Weights of a small transformer language model: learned positions.
Each number is 50 + 15 x the weight over its row's rms, rounded and kept within 0 to 99. Layers, rows and columns count from 0. The size before them is the row's rms in percent of the matrix's.

# layer 4 MLP up, 768x192, rms 0.123, rows 524-596, columns 0-95
101:85 42 37 46 55 57 36 51 42 52 53 25 37 60 22 42 49 29 49 74 21 78 49 43 17 36 77 31 57 48 47 88 56 41 55 53 51 49 71 62 50 73 53 58 48 33 25 38 51 65 40 66 44 80 35 47 54 50 95 59 57 40 33 59 55 63 37 44 35 58 57 55 54 57 30 74 48 60 49 31 23 37 71 20 46 40 41 36 36 64 27 46 71 52 58 40
124:52 51 83 19 43 29 43 24 37 40 57 47 41 31 56 64 54 40 39 65 50 47 74 49 34 41 62 56 61 27 68 81 70 61 15 55 21 80 57 64 67 61 73 61 30 62 57 42 60 52 28 41 55 63 38 68 34 44 33 53 68 34 37 50 75 50 62 43 43 59 41 48 67 53 49 67 43 58 30 59 12 55 58 27 50 28 32 38 44 74 31 62 45 59 46 49
127:55 61 46 73 29 41 22 62 34 31 32 46 73 38 77 51 69 14 40 56 28 65 57 47 19 60 87 47 69 41 45 23 41 66 42 91 60 40 82 38 63 50 35 43 47 32 32 68 55 51 51 53 39 48 18 77 19 27 52 70 49 22 46 66 43 54 58 33 43 68 43 49 41 64 58 38 53 48 35 62 53 56 61 46 56 44 32 61 52 36 52 24 65 43 57 73
062:65 78 48 44 54 61 52 43 28 28 45 41 51 41 47 57 51 50 31 50 42 55 65 36 39 69 57 29 61 56 77 47 61 40 63 41 15 49 52 62 39 72 56 59 17 61 36 58 48 46 46 40 32 61 46 93 45 50 63 72 36 36 18 20 49 63 46 10 51 39 17 63 44 61 37 58 51 48 26 57 34 50 62 29 45 41 37 39 37 33 58 40 54 44 55 39
134:47 76 51 59 31 70 68 55 44 51 66 13 58 59 80 63 46 52 57 71 48 83 59 54 28 52 63 46 45 45 38 77 58 56 49 89 29 53 82 67 46 66 55 53 17 14 38 62 65 37 62 38 42 50 31 70 39 65 54 66 59 27 35 62 41 38 48 37 54 41 66 56 52 73 35 52 55 61 17 77 34 58 74 40 53 47 34 63 40 58 40 60 75 45 52 74
128:59 54 75 56 38 50 52 36 34 31 60 53 57 66 56 42 49 35 62 38 45 72 50 34 42 22 55 24 57 61 52 45 46 45 26 40 45 22 72 44 40 69 55 69 54 53 26 40 67 57 57 36 24 67 52 61 37 42 62 45 04 43 38 33 32 30 39 34 42 80 50 48 38 50 69 85 58 47 56 51 31 35 67 50 37 45 52 51 55 63 21 53 65 51 33 49
117:53 41 47 47 32 58 48 53 49 49 67 49 38 52 55 64 40 46 51 62 36 50 57 55 42 65 65 44 64 29 46 38 25 55 30 40 61 30 73 41 32 74 94 53 34 21 48 80 64 34 21 44 27 77 42 52 41 33 61 69 45 61 27 56 88 51 71 48 27 61 50 67 63 41 36 55 41 62 36 63 49 36 53 39 68 42 16 59 28 32 73 42 46 46 38 44
126:60 51 29 28 52 56 67 57 26 38 04 46 77 41 41 26 55 46 64 42 78 53 58 11 55 64 46 41 51 79 44 36 79 65 53 36 46 26 44 38 47 74 41 61 60 37 62 48 56 80 39 64 69 56 65 78 63 36 45 54 18 76 33 30 67 60 39 45 41 53 56 63 49 38 31 48 49 47 51 63 37 38 62 41 41 42 54 16 30 36 53 45 43 61 58 64
047:91 69 55 43 63 51 37 38 27 31 42 45 60 40 46 33 61 52 44 32 49 48 66 32 58 31 48 43 59 76 49 74 61 54 45 51 45 27 52 63 74 36 49 52 31 40 39 52 41 54 51 27 37 73 61 99 37 61 61 61 37 44 06 39 50 45 37 10 61 53 34 55 54 48 27 65 50 62 19 42 29 35 48 34 52 43 41 28 48 47 35 50 41 53 53 66
113:32 22 49 58 51 32 56 50 06 60 47 25 48 30 29 10 37 54 28 49 64 63 62 22 35 47 68 46 66 48 67 27 41 76 48 80 69 59 44 53 53 34 30 48 56 46 72 41 48 37 44 71 40 54 47 62 42 40 50 60 39 59 33 46 55 62 28 50 84 58 34 52 56 68 00 73 40 44 28 38 31 30 67 42 63 41 46 53 50 51 67 41 49 51 39 56
109:73 86 47 51 67 39 44 64 40 72 63 51 61 52 52 59 29 61 49 26 61 69 43 38 58 53 39 38 41 46 76 54 70 64 42 54 51 58 56 41 35 75 70 42 49 56 24 73 60 41 47 04 27 37 30 71 31 53 57 42 49 29 41 43 70 55 36 32 71 47 39 52 55 64 35 75 44 71 16 31 58 64 48 16 25 47 30 82 39 56 43 36 63 40 68 45
136:41 64 51 64 36 47 31 56 50 66 47 52 54 68 69 58 28 56 54 43 35 69 80 45 46 46 52 32 52 49 34 57 52 36 67 58 44 33 68 69 26 48 43 58 51 45 33 44 42 23 55 34 17 30 09 53 40 27 71 18 52 49 47 44 61 60 60 01 28 38 45 28 59 60 27 43 59 41 41 59 38 51 78 53 42 52 29 71 28 61 61 55 51 58 46 85
045:59 75 48 66 67 41 39 33 26 40 48 58 45 36 57 37 22 43 38 73 49 58 68 50 30 48 54 49 64 54 57 62 45 50 27 43 21 50 60 61 42 49 88 62 04 39 45 45 53 50 58 27 47 82 54 99 48 44 58 52 55 62 25 25 56 34 56 28 52 38 51 68 85 58 38 57 47 49 24 49 60 54 49 45 39 31 30 52 46 56 40 25 32 57 55 52
140:44 59 46 34 50 63 40 77 32 43 52 63 24 50 44 37 51 23 42 47 65 58 48 51 59 29 48 46 48 54 62 60 78 58 36 69 27 22 37 49 39 46 41 54 22 31 43 37 37 41 39 33 41 31 55 65 41 59 43 26 51 84 29 61 86 62 36 42 78 28 18 26 53 57 57 87 45 68 50 43 27 31 55 62 76 62 46 11 47 58 50 53 62 48 39 50
045:53 54 63 35 66 42 41 48 38 55 45 27 74 38 68 37 44 49 52 67 56 53 49 48 51 50 67 37 55 70 72 67 56 44 25 60 42 43 69 56 74 54 84 55 35 39 04 50 33 46 62 19 35 54 51 98 53 58 48 47 37 58 05 26 56 37 43 27 68 41 56 61 53 82 47 55 56 57 32 30 25 34 52 33 51 17 30 43 34 64 58 44 35 57 45 46
108:54 83 46 75 63 32 59 70 53 69 42 51 58 31 57 28 52 48 29 41 23 58 56 20 50 34 28 33 84 67 47 45 56 60 67 27 21 54 44 35 42 49 66 68 49 41 45 56 54 20 63 37 37 51 52 65 46 34 54 67 42 46 46 55 42 49 69 28 22 45 37 54 63 78 40 80 37 59 32 38 35 47 41 61 39 61 56 62 27 36 35 58 67 57 59 76
114:68 48 41 42 48 38 53 38 43 57 70 57 45 52 52 58 54 37 41 58 41 49 49 52 46 58 42 61 52 61 37 47 25 25 00 70 51 30 81 56 52 40 77 40 56 31 21 55 49 48 29 33 59 73 43 59 43 16 33 33 55 34 40 56 42 25 19 17 59 78 55 49 42 45 42 47 38 42 25 38 30 62 55 56 58 47 32 27 15 69 69 36 46 58 60 26
121:89 51 66 54 67 39 70 54 30 29 55 45 36 39 55 28 51 41 35 51 23 72 49 61 52 46 35 52 82 44 36 72 74 52 26 30 60 54 45 77 81 60 30 49 59 56 52 50 24 46 54 51 66 41 29 63 48 60 57 55 36 50 34 57 35 34 50 44 54 35 34 37 51 52 56 48 64 40 24 61 30 56 39 51 15 28 55 49 68 31 42 25 68 55 53 43
128:80 62 15 40 58 32 52 59 15 78 40 26 42 64 59 41 71 77 59 33 61 65 66 27 63 57 46 62 51 63 34 41 50 53 27 60 33 43 43 42 48 63 42 35 31 23 47 60 67 71 65 56 58 52 44 67 29 76 59 38 52 32 42 64 36 46 69 32 68 29 58 49 78 44 58 70 49 67 41 58 56 48 54 65 41 60 39 59 60 76 45 35 61 58 29 68
056:58 52 51 73 65 52 26 50 46 28 59 45 48 58 34 34 43 55 43 46 48 59 54 28 39 38 50 04 58 56 38 66 35 49 19 54 40 39 63 49 67 49 74 54 17 41 49 49 58 61 53 34 52 72 64 77 45 13 52 51 59 32 19 26 54 63 44 12 50 29 47 57 59 54 46 64 52 35 04 54 50 27 63 19 35 41 18 42 37 24 44 53 47 51 76 59
125:64 89 37 17 63 49 52 69 37 49 74 51 69 44 51 21 61 69 71 47 64 54 48 38 46 61 60 58 64 64 87 72 26 58 42 63 48 58 63 36 74 51 58 59 40 40 27 38 55 51 99 44 55 52 47 60 54 50 43 76 19 30 40 56 46 47 37 31 39 22 52 67 33 52 41 49 56 53 27 57 49 70 35 24 45 48 33 59 50 15 45 46 52 34 79 46
043:64 64 43 58 66 42 28 49 48 46 22 30 62 24 39 31 63 46 24 70 39 58 73 15 42 53 48 54 56 54 59 66 64 37 30 46 42 26 58 44 64 50 67 50 30 41 49 50 40 53 39 32 41 55 47 99 33 55 59 65 47 35 01 47 41 37 62 43 59 32 49 55 80 56 27 57 57 70 23 40 56 46 51 47 51 18 41 54 64 37 62 47 50 49 53 43
116:61 64 55 57 31 36 40 55 48 41 40 60 30 61 72 58 46 66 52 43 26 53 49 44 15 54 73 45 22 54 25 55 67 22 51 78 38 47 45 71 38 47 44 44 50 37 33 83 66 68 42 44 25 66 21 60 61 19 44 46 57 38 39 66 42 27 71 27 31 58 69 51 56 49 56 69 48 43 38 17 60 67 69 61 24 55 29 73 60 60 48 37 64 42 37 24
115:63 39 27 63 49 38 50 76 31 65 51 40 34 66 70 30 51 60 65 48 73 49 67 60 37 33 71 37 71 73 62 42 48 63 57 67 29 59 43 79 56 39 42 57 48 40 46 45 57 41 63 51 49 39 53 58 63 64 73 54 36 34 28 50 60 77 59 38 63 34 43 38 46 60 37 48 37 66 51 60 76 27 57 50 76 90 56 74 71 96 46 59 52 30 51 31
100:27 37 78 62 57 63 57 46 33 36 34 59 53 40 50 72 63 48 67 62 70 52 81 72 51 44 49 52 68 56 66 55 61 56 58 60 34 56 51 59 48 43 76 44 49 30 71 20 32 67 55 45 86 49 38 66 51 68 64 59 56 54 41 52 68 47 72 36 42 00 46 46 70 56 47 28 35 33 69 70 58 59 67 29 34 46 50 34 40 35 64 59 78 58 63 46
052:58 54 34 39 66 42 43 32 23 40 54 49 73 43 50 07 39 60 52 64 29 42 59 26 47 47 51 47 76 58 59 51 68 33 49 64 32 28 68 38 53 50 71 48 21 47 41 49 43 77 80 49 50 59 67 96 39 37 55 60 47 45 19 34 71 46 70 23 47 41 41 54 58 51 38 70 45 60 45 26 64 48 66 39 67 16 57 50 40 62 44 48 40 45 71 68
107:59 36 69 51 28 49 45 41 31 44 77 43 51 35 82 50 61 65 31 72 49 71 75 26 54 57 69 37 55 53 55 54 44 23 62 58 47 33 40 64 31 25 44 73 39 46 38 58 44 22 47 23 35 43 24 60 11 58 68 58 29 22 46 35 23 66 62 51 37 64 68 59 63 83 46 27 57 59 41 55 57 56 56 53 42 30 46 67 48 49 35 59 64 40 61 62
042:64 68 41 59 54 37 53 51 24 67 41 34 59 42 27 48 40 43 56 61 53 53 51 22 22 37 57 36 54 44 82 71 43 32 26 48 31 48 71 55 72 72 58 43 26 44 35 59 24 50 35 39 47 54 40 76 31 26 57 39 45 52 08 16 20 39 49 41 54 47 48 54 48 61 29 94 55 77 19 28 44 45 52 52 42 22 36 55 56 53 47 58 20 60 96 78
089:57 74 62 34 53 60 36 34 58 30 65 30 33 43 40 38 41 41 48 31 88 62 57 50 39 39 61 41 79 64 45 60 67 60 35 17 39 55 75 32 47 69 71 77 34 61 41 41 75 62 44 66 67 73 47 54 75 57 48 44 45 64 50 65 56 51 56 26 73 65 64 63 48 33 63 54 53 24 28 30 47 63 40 60 55 61 52 35 65 54 39 21 57 49 53 38
040:51 57 61 59 51 43 41 48 13 65 53 43 75 43 38 32 45 50 50 51 42 63 53 48 35 27 57 21 65 50 33 48 76 42 38 42 43 40 63 49 43 65 75 72 30 31 32 45 32 44 50 57 37 82 57 74 38 33 57 52 52 58 15 29 55 34 51 15 46 54 43 46 46 61 28 55 64 61 46 58 42 50 48 56 55 16 34 47 56 44 33 37 38 59 71 51
094:55 59 48 55 51 33 65 42 58 40 74 44 33 69 52 38 37 43 23 47 27 35 57 25 26 44 33 12 77 45 63 65 57 56 30 47 16 33 67 36 37 71 50 36 22 56 31 42 51 57 46 68 44 50 67 60 41 41 57 53 36 77 58 59 70 59 61 27 65 63 17 48 43 50 26 56 44 46 35 17 66 27 29 57 48 39 43 22 56 43 25 47 22 37 75 36
044:74 58 54 35 43 46 26 46 20 45 41 34 27 58 46 49 51 63 48 23 43 49 47 38 55 58 57 36 63 69 48 43 65 19 12 41 47 38 72 54 50 76 67 64 30 40 35 49 40 47 27 55 51 71 54 60 68 46 73 76 26 75 00 54 72 42 65 27 60 63 34 63 55 50 41 58 56 75 33 42 48 35 54 38 49 34 39 43 15 45 32 45 40 87 46 51
043:58 49 69 36 60 56 38 39 07 51 64 50 55 26 46 33 27 58 45 39 42 64 62 30 33 43 60 45 87 66 65 58 65 53 26 28 28 29 46 38 39 53 54 71 03 45 35 18 56 47 63 53 57 64 50 94 42 31 58 67 42 63 31 25 44 28 43 17 47 25 42 64 54 56 47 68 49 72 29 48 61 46 41 34 56 43 23 46 29 48 42 46 18 46 68 62
043:47 66 60 55 59 40 51 46 16 60 52 37 53 39 41 46 58 48 32 88 41 27 63 46 51 57 61 33 61 69 58 56 65 44 42 55 49 42 60 42 59 54 64 63 00 50 33 59 39 24 54 46 58 58 52 74 34 38 52 61 45 44 08 40 63 16 49 32 46 43 33 52 62 61 22 54 53 45 26 41 49 42 64 11 47 41 34 44 42 34 47 33 38 59 69 64
049:61 39 52 46 91 58 46 30 21 31 54 33 58 45 56 20 39 50 55 46 27 60 49 47 42 52 61 33 71 53 82 36 49 44 39 46 32 34 63 45 65 53 63 74 42 47 16 30 21 46 50 37 50 57 51 94 45 52 52 47 47 50 22 38 62 48 48 20 43 38 35 47 50 53 03 45 44 55 38 35 40 45 57 39 44 15 36 58 28 62 50 40 45 49 69 50
049:74 31 42 39 58 46 50 45 30 37 44 41 52 49 47 27 44 50 54 67 28 51 58 37 56 51 60 41 54 49 70 57 62 41 34 67 45 49 53 39 67 49 61 40 42 43 44 44 46 66 39 29 55 59 27 98 33 56 54 50 65 68 15 38 58 51 59 22 52 48 64 70 63 74 31 62 55 66 11 45 47 45 57 43 49 45 33 41 26 59 47 48 64 46 59 51
100:64 61 66 42 55 34 26 42 34 45 46 59 56 37 21 48 33 57 23 36 35 37 50 44 44 60 68 25 68 56 64 64 64 44 45 83 57 66 67 37 62 33 51 73 10 67 44 31 29 55 56 39 58 61 60 62 51 29 54 64 52 57 43 56 62 53 40 48 49 44 68 57 48 35 08 46 43 49 50 65 56 33 42 46 63 37 54 20 38 50 48 61 56 43 54 38
052:79 51 47 43 69 52 27 41 13 41 49 57 40 48 46 39 61 37 57 40 54 54 38 36 51 53 58 38 84 72 64 71 46 41 20 43 40 46 74 48 46 82 84 55 32 47 43 53 34 69 51 46 16 52 44 94 37 57 67 42 46 56 00 55 32 51 61 07 55 46 49 69 73 58 20 46 53 57 36 44 32 56 47 32 45 48 33 22 45 59 35 44 38 57 36 62
118:60 38 49 16 33 29 53 75 45 62 65 37 60 45 63 20 26 25 57 44 64 26 36 29 49 38 81 49 53 61 43 55 73 50 34 42 34 52 38 54 63 42 57 58 47 28 61 35 59 35 77 56 65 57 67 67 36 58 48 48 44 60 35 59 40 47 64 26 32 62 66 49 53 49 51 76 45 65 61 47 59 49 28 33 47 53 61 09 56 46 34 62 51 52 48 31
123:69 45 37 24 50 38 56 51 50 34 48 64 50 31 43 22 15 46 25 44 46 33 42 34 53 34 62 36 46 57 29 63 96 42 82 44 39 48 52 20 37 31 33 36 30 50 58 52 65 48 45 44 47 49 27 57 22 61 86 34 55 54 35 37 60 70 56 37 63 66 38 48 45 47 21 69 50 42 40 27 56 20 32 36 47 38 33 22 58 44 31 37 47 57 43 49
102:36 84 49 45 44 54 62 30 32 63 34 37 53 57 65 51 55 48 45 46 48 72 35 29 43 54 52 38 55 59 45 41 36 55 48 48 52 41 70 57 58 81 19 55 11 37 30 50 48 36 67 48 45 38 53 57 47 35 67 45 50 65 49 48 33 54 91 36 69 39 64 36 51 69 48 53 52 53 63 39 44 58 57 49 75 58 67 47 46 75 42 48 49 54 31 56
117:40 46 26 38 38 72 21 22 58 29 66 64 40 44 58 46 11 61 38 37 61 56 49 48 29 63 68 30 80 29 52 54 68 47 56 31 64 38 54 42 21 48 70 74 37 46 31 63 46 52 51 53 32 67 37 54 56 59 33 62 52 69 39 29 61 43 57 45 58 56 49 60 50 21 47 42 61 55 46 37 35 34 41 45 60 49 26 22 59 23 65 32 35 35 42 45
043:64 56 46 59 44 60 46 08 39 29 49 39 69 36 38 55 56 38 34 42 61 56 52 46 30 47 61 55 54 55 51 49 61 71 35 64 21 38 67 28 53 63 78 61 25 47 43 45 45 58 49 32 69 66 24 78 39 65 49 26 49 45 22 19 62 17 38 06 44 58 32 49 65 60 20 64 47 45 27 33 46 45 73 45 48 22 38 49 20 55 32 59 48 60 67 56
124:58 54 58 58 32 58 31 51 44 56 55 46 23 40 32 30 51 45 62 33 51 65 70 61 42 49 82 24 88 40 42 54 40 60 72 68 31 53 23 48 37 44 41 64 59 62 32 61 21 49 41 38 57 58 34 69 68 57 68 40 40 42 35 47 48 51 41 41 64 22 65 46 63 58 46 53 45 81 43 41 39 67 37 42 47 47 49 68 44 78 55 43 48 70 28 56
054:66 54 55 38 74 49 42 44 32 55 50 37 60 34 45 50 48 55 39 54 53 47 74 21 37 51 64 32 62 55 74 64 56 35 34 40 35 44 66 57 56 55 80 62 22 37 29 28 43 46 63 19 28 51 34 76 26 39 39 54 49 72 24 29 55 25 68 25 55 63 30 65 49 55 33 61 45 61 43 25 59 39 52 38 31 26 34 44 15 40 36 51 31 54 74 55
111:49 43 23 63 64 49 44 71 50 65 51 55 41 50 44 36 22 66 37 32 62 72 57 47 51 14 66 40 73 58 44 51 52 66 58 65 35 20 29 73 50 42 43 41 19 36 56 56 69 37 62 55 62 40 50 62 60 42 51 48 19 50 55 39 67 53 63 18 72 37 36 45 34 49 45 30 56 44 16 28 54 43 56 36 56 47 66 34 44 40 65 50 17 47 82 55
106:59 77 51 63 55 75 45 52 51 76 44 42 62 41 37 55 27 85 48 38 62 67 57 47 48 50 58 50 69 53 40 53 46 48 41 64 47 29 51 49 60 60 50 33 35 33 16 49 40 34 79 47 31 53 59 65 37 48 19 46 21 39 40 38 29 47 68 47 30 41 55 48 69 68 26 60 44 60 36 63 46 43 43 57 23 41 68 46 31 36 63 52 40 74 70 67
122:56 41 66 26 53 65 25 34 38 54 26 58 51 25 31 36 48 62 54 29 37 69 45 46 21 70 85 20 74 36 39 27 30 63 82 57 58 60 57 62 49 58 36 51 65 45 44 54 37 53 42 50 33 58 23 66 52 48 59 49 45 46 33 34 50 44 73 34 47 41 39 45 65 63 33 71 44 82 50 27 30 42 32 60 51 41 28 33 57 75 19 32 66 64 33 70
119:69 44 66 66 40 54 41 59 39 32 43 60 50 41 40 32 46 79 44 72 50 57 26 61 71 52 65 48 60 46 52 84 52 42 43 56 57 55 39 36 53 62 57 32 32 55 78 31 51 31 55 44 68 63 38 65 21 52 22 30 75 47 38 47 21 33 45 42 41 49 62 68 71 86 14 57 44 33 41 44 68 31 27 40 42 25 43 58 27 74 46 69 70 67 77 71
140:67 27 38 66 26 35 34 52 30 54 42 43 32 38 31 38 49 60 60 39 71 77 47 63 51 24 39 58 61 70 61 87 59 61 72 37 48 34 36 51 45 53 54 42 27 40 41 35 33 31 62 32 37 28 85 57 69 43 65 43 35 67 26 40 57 76 44 44 58 13 35 41 79 53 36 53 47 81 47 47 50 54 78 66 57 44 51 64 15 58 41 43 66 27 56 59
103:55 61 52 65 56 52 22 52 39 30 44 54 33 43 53 40 31 37 54 39 39 53 48 48 40 59 70 34 63 33 26 63 70 31 44 57 35 49 78 55 32 80 49 58 44 58 56 77 46 36 45 44 48 52 26 50 80 57 51 50 60 63 47 53 55 42 53 31 48 65 52 27 64 46 49 64 45 43 32 39 38 28 66 38 42 52 43 30 47 51 64 32 53 41 44 52
096:44 62 58 36 33 49 37 46 24 68 65 24 28 27 27 28 55 23 52 81 56 62 69 38 45 73 41 74 40 43 43 54 75 30 50 51 36 56 58 50 59 46 53 72 26 47 57 51 15 51 41 28 64 77 47 54 36 35 78 67 35 59 35 54 42 17 46 40 25 43 26 53 72 41 47 31 41 62 58 52 22 41 45 39 58 52 45 67 46 56 38 64 26 52 56 58
040:59 44 53 64 72 37 43 44 37 40 35 35 66 30 37 33 29 53 46 49 42 37 68 25 39 63 49 31 56 47 63 49 43 42 51 60 28 48 55 82 57 57 65 50 32 53 12 39 39 35 53 63 69 58 47 82 38 44 39 43 27 50 09 21 47 56 50 22 65 41 36 52 54 51 43 58 55 54 41 47 47 36 62 14 59 51 47 63 09 47 50 46 46 58 67 83
047:58 56 40 61 69 57 34 24 22 29 36 54 57 50 42 39 50 46 47 59 53 57 63 32 40 47 53 23 63 38 45 72 64 56 37 56 30 50 41 49 68 55 64 72 30 43 38 42 58 53 55 40 41 61 39 97 47 60 47 46 49 61 31 49 44 62 40 15 53 30 39 46 39 43 37 58 49 52 67 49 63 49 48 40 49 17 47 24 42 52 65 33 59 61 62 70
052:71 58 43 56 48 30 27 48 42 42 47 36 50 47 38 44 55 55 47 44 38 63 59 31 43 32 67 30 89 61 72 79 61 28 40 69 33 38 68 62 49 55 64 44 16 33 48 68 33 52 54 56 52 40 32 99 47 44 62 49 25 64 14 24 50 43 62 29 55 43 32 58 56 64 38 38 53 54 29 37 25 59 46 38 39 26 47 56 18 54 52 56 37 75 50 76
125:56 50 47 47 41 62 61 45 27 53 55 33 58 41 37 55 43 30 67 79 38 49 49 38 40 69 50 51 39 36 74 78 51 44 66 38 30 46 62 60 33 87 75 54 28 69 22 58 66 27 39 51 56 21 51 75 34 41 44 57 37 45 41 25 62 20 41 38 39 34 66 49 44 61 71 57 46 55 51 54 53 52 29 51 20 21 25 63 51 61 37 37 71 68 47 56
052:85 62 57 29 59 41 50 39 13 39 43 48 57 36 49 26 54 58 48 46 39 58 60 39 52 52 54 50 61 54 53 51 60 48 27 58 21 70 63 40 75 61 99 55 30 77 36 60 57 47 59 36 53 71 53 67 38 53 43 70 55 30 21 23 44 40 54 09 48 37 44 72 52 50 38 59 35 42 35 30 52 35 59 58 49 26 47 41 34 44 50 38 42 40 82 61
109:53 39 44 51 50 38 16 62 10 48 45 46 66 69 43 55 65 37 36 34 62 55 83 08 38 25 32 66 59 33 86 72 65 78 52 52 64 46 58 53 38 28 31 62 04 32 44 46 51 19 67 34 35 62 66 77 34 56 44 52 44 37 37 45 75 58 65 51 57 32 52 28 38 64 28 85 37 59 51 66 45 50 43 34 47 66 45 62 54 51 44 57 77 56 45 32
131:60 48 56 53 64 70 45 55 39 34 60 63 63 41 65 49 41 62 48 46 12 40 59 49 50 28 52 59 35 74 42 49 69 36 53 29 49 47 43 39 41 46 45 31 53 55 45 59 71 55 06 06 23 42 40 72 33 33 64 43 34 48 35 50 68 73 65 36 54 32 55 48 56 89 58 58 48 43 32 41 68 43 68 61 77 61 26 72 43 38 66 62 68 50 66 60
136:78 52 36 54 46 26 51 66 28 68 26 46 69 49 20 37 52 72 55 55 53 52 81 24 51 20 40 34 77 57 76 44 72 62 52 69 34 58 47 35 73 53 67 39 23 56 45 44 25 65 46 24 39 54 57 71 58 43 45 51 50 47 26 18 59 80 67 35 52 50 59 40 41 39 35 46 50 72 61 57 48 43 52 21 63 75 57 52 48 34 52 77 46 62 42 37
043:73 54 47 44 49 36 15 52 23 55 44 44 55 54 41 35 35 33 33 53 43 60 49 39 34 63 67 28 65 60 60 40 50 36 41 39 26 50 71 37 51 72 70 75 33 47 49 39 45 36 39 40 41 77 50 99 27 46 33 50 40 53 16 37 58 24 50 16 21 43 49 51 88 60 51 79 58 60 32 21 47 41 41 37 47 22 55 67 45 55 48 48 59 51 71 54
098:44 43 50 43 71 27 47 48 40 62 38 48 34 28 75 52 55 69 31 76 38 62 51 12 69 52 48 46 45 76 75 38 32 29 47 51 60 44 61 42 70 43 51 38 37 61 57 56 49 25 44 37 51 31 46 48 52 29 60 45 34 34 40 46 56 50 63 37 36 57 42 58 51 51 17 61 37 75 41 52 44 47 75 34 49 31 21 73 70 57 52 54 68 61 73 75
114:54 49 79 66 61 32 43 42 30 68 29 31 45 37 58 43 55 69 45 41 72 31 61 20 71 79 36 67 46 52 45 29 50 45 58 79 54 64 58 45 62 52 84 70 40 57 59 34 62 32 13 39 58 63 53 63 44 41 35 66 49 52 37 52 28 34 55 32 48 39 37 77 71 64 38 61 42 83 60 47 61 61 58 32 57 59 57 23 60 48 51 49 63 49 40 73
120:41 73 60 57 55 57 53 64 33 42 33 45 68 45 50 55 76 49 63 37 41 53 61 50 41 10 49 56 41 67 25 48 46 35 67 67 31 49 80 33 48 47 63 70 46 51 47 43 25 58 52 29 52 83 52 69 16 25 41 26 60 41 40 53 71 38 58 43 38 43 49 31 63 71 36 34 60 32 50 67 30 52 48 21 56 33 30 63 56 36 54 38 75 62 55 41
121:37 53 25 40 39 56 43 49 50 64 38 17 41 49 76 48 26 65 46 36 26 63 54 23 64 43 78 65 61 50 70 26 40 60 71 55 35 51 38 79 46 42 49 41 66 52 56 43 57 26 57 55 50 51 25 54 48 54 38 41 58 59 30 23 21 47 70 42 41 37 48 50 61 68 32 33 29 44 38 29 65 26 66 81 51 62 57 59 24 74 49 19 35 63 31 59
121:71 66 35 38 45 58 45 51 56 24 77 61 55 41 57 46 42 52 66 51 58 36 48 54 61 49 64 38 64 66 46 82 72 52 70 39 39 34 73 34 53 50 48 67 25 64 22 68 55 42 56 46 38 44 33 67 43 62 63 40 59 49 43 56 37 58 41 29 60 53 60 33 56 58 37 59 67 35 00 50 49 38 55 49 56 51 37 50 76 42 70 17 58 35 43 20
057:62 56 52 33 43 22 22 43 28 52 59 33 68 54 46 66 44 60 51 59 57 63 40 41 46 58 58 17 85 40 58 66 48 43 08 58 51 45 49 24 63 41 61 62 35 60 36 59 62 44 54 40 54 51 47 67 53 41 55 75 55 36 09 36 50 57 44 13 49 45 35 51 61 56 36 48 55 40 38 34 43 49 52 54 28 15 37 39 31 37 56 59 27 42 56 45
049:70 53 55 57 47 51 41 30 34 38 45 41 36 30 44 52 48 59 41 80 30 59 56 34 45 57 76 35 52 53 62 56 55 32 53 69 56 44 62 53 63 63 88 61 28 51 06 42 59 57 53 28 48 55 58 99 55 43 59 40 18 43 11 32 68 39 46 26 49 53 33 75 56 71 38 57 35 37 35 35 53 56 48 39 37 33 40 58 31 33 41 57 51 30 67 79
120:57 68 71 51 70 53 37 51 35 36 61 63 50 23 48 68 50 47 32 45 51 68 64 58 09 23 43 62 54 45 66 38 38 31 58 41 48 56 60 72 47 54 74 67 31 54 22 61 53 53 76 53 33 41 30 58 42 10 46 60 66 35 38 18 32 33 16 29 40 54 28 55 44 34 46 51 53 43 39 29 26 68 55 45 44 34 43 24 49 74 25 51 39 42 57 57
111:67 17 56 59 45 41 39 66 51 37 66 38 65 22 67 47 43 63 39 45 30 48 46 11 60 57 52 59 42 67 52 53 79 55 44 46 54 59 51 68 51 71 77 52 12 62 47 19 61 44 79 21 53 60 57 49 43 48 57 65 33 47 27 54 58 70 56 42 27 23 61 47 32 44 15 57 52 62 47 51 44 57 38 56 56 53 39 45 24 41 53 55 60 56 47 36
100:40 58 52 35 52 66 57 55 47 84 58 53 68 67 48 85 72 33 51 43 49 61 57 51 51 33 23 46 47 58 32 82 57 72 44 33 49 74 36 48 36 86 79 47 49 53 53 59 49 59 55 41 29 37 21 63 29 47 59 58 59 31 49 65 49 26 73 49 38 69 62 47 74 72 55 69 52 51 40 55 24 46 60 54 51 34 19 54 38 79 30 47 40 38 40 44
127:60 87 35 58 61 59 69 40 30 25 58 51 50 28 37 37 66 69 43 57 56 39 44 61 55 77 49 47 81 36 43 64 56 52 35 14 53 11 41 28 85 38 45 46 39 42 40 58 48 49 76 47 59 66 42 62 56 51 47 56 11 25 42 54 43 56 40 40 57 66 53 48 43 30 60 29 51 46 45 50 35 50 59 29 46 56 46 37 25 61 64 41 32 64 46 74
123:54 55 82 57 45 68 47 39 38 57 41 60 60 74 27 47 69 71 32 58 55 40 59 39 54 84 34 56 77 32 38 49 55 49 46 60 53 38 60 31 68 56 62 58 47 42 32 19 69 83 37 47 47 72 44 66 39 44 40 44 03 34 44 47 56 41 56 35 85 47 29 55 70 35 56 38 53 26 54 67 66 67 74 19 78 29 50 09 47 48 42 46 68 44 46 35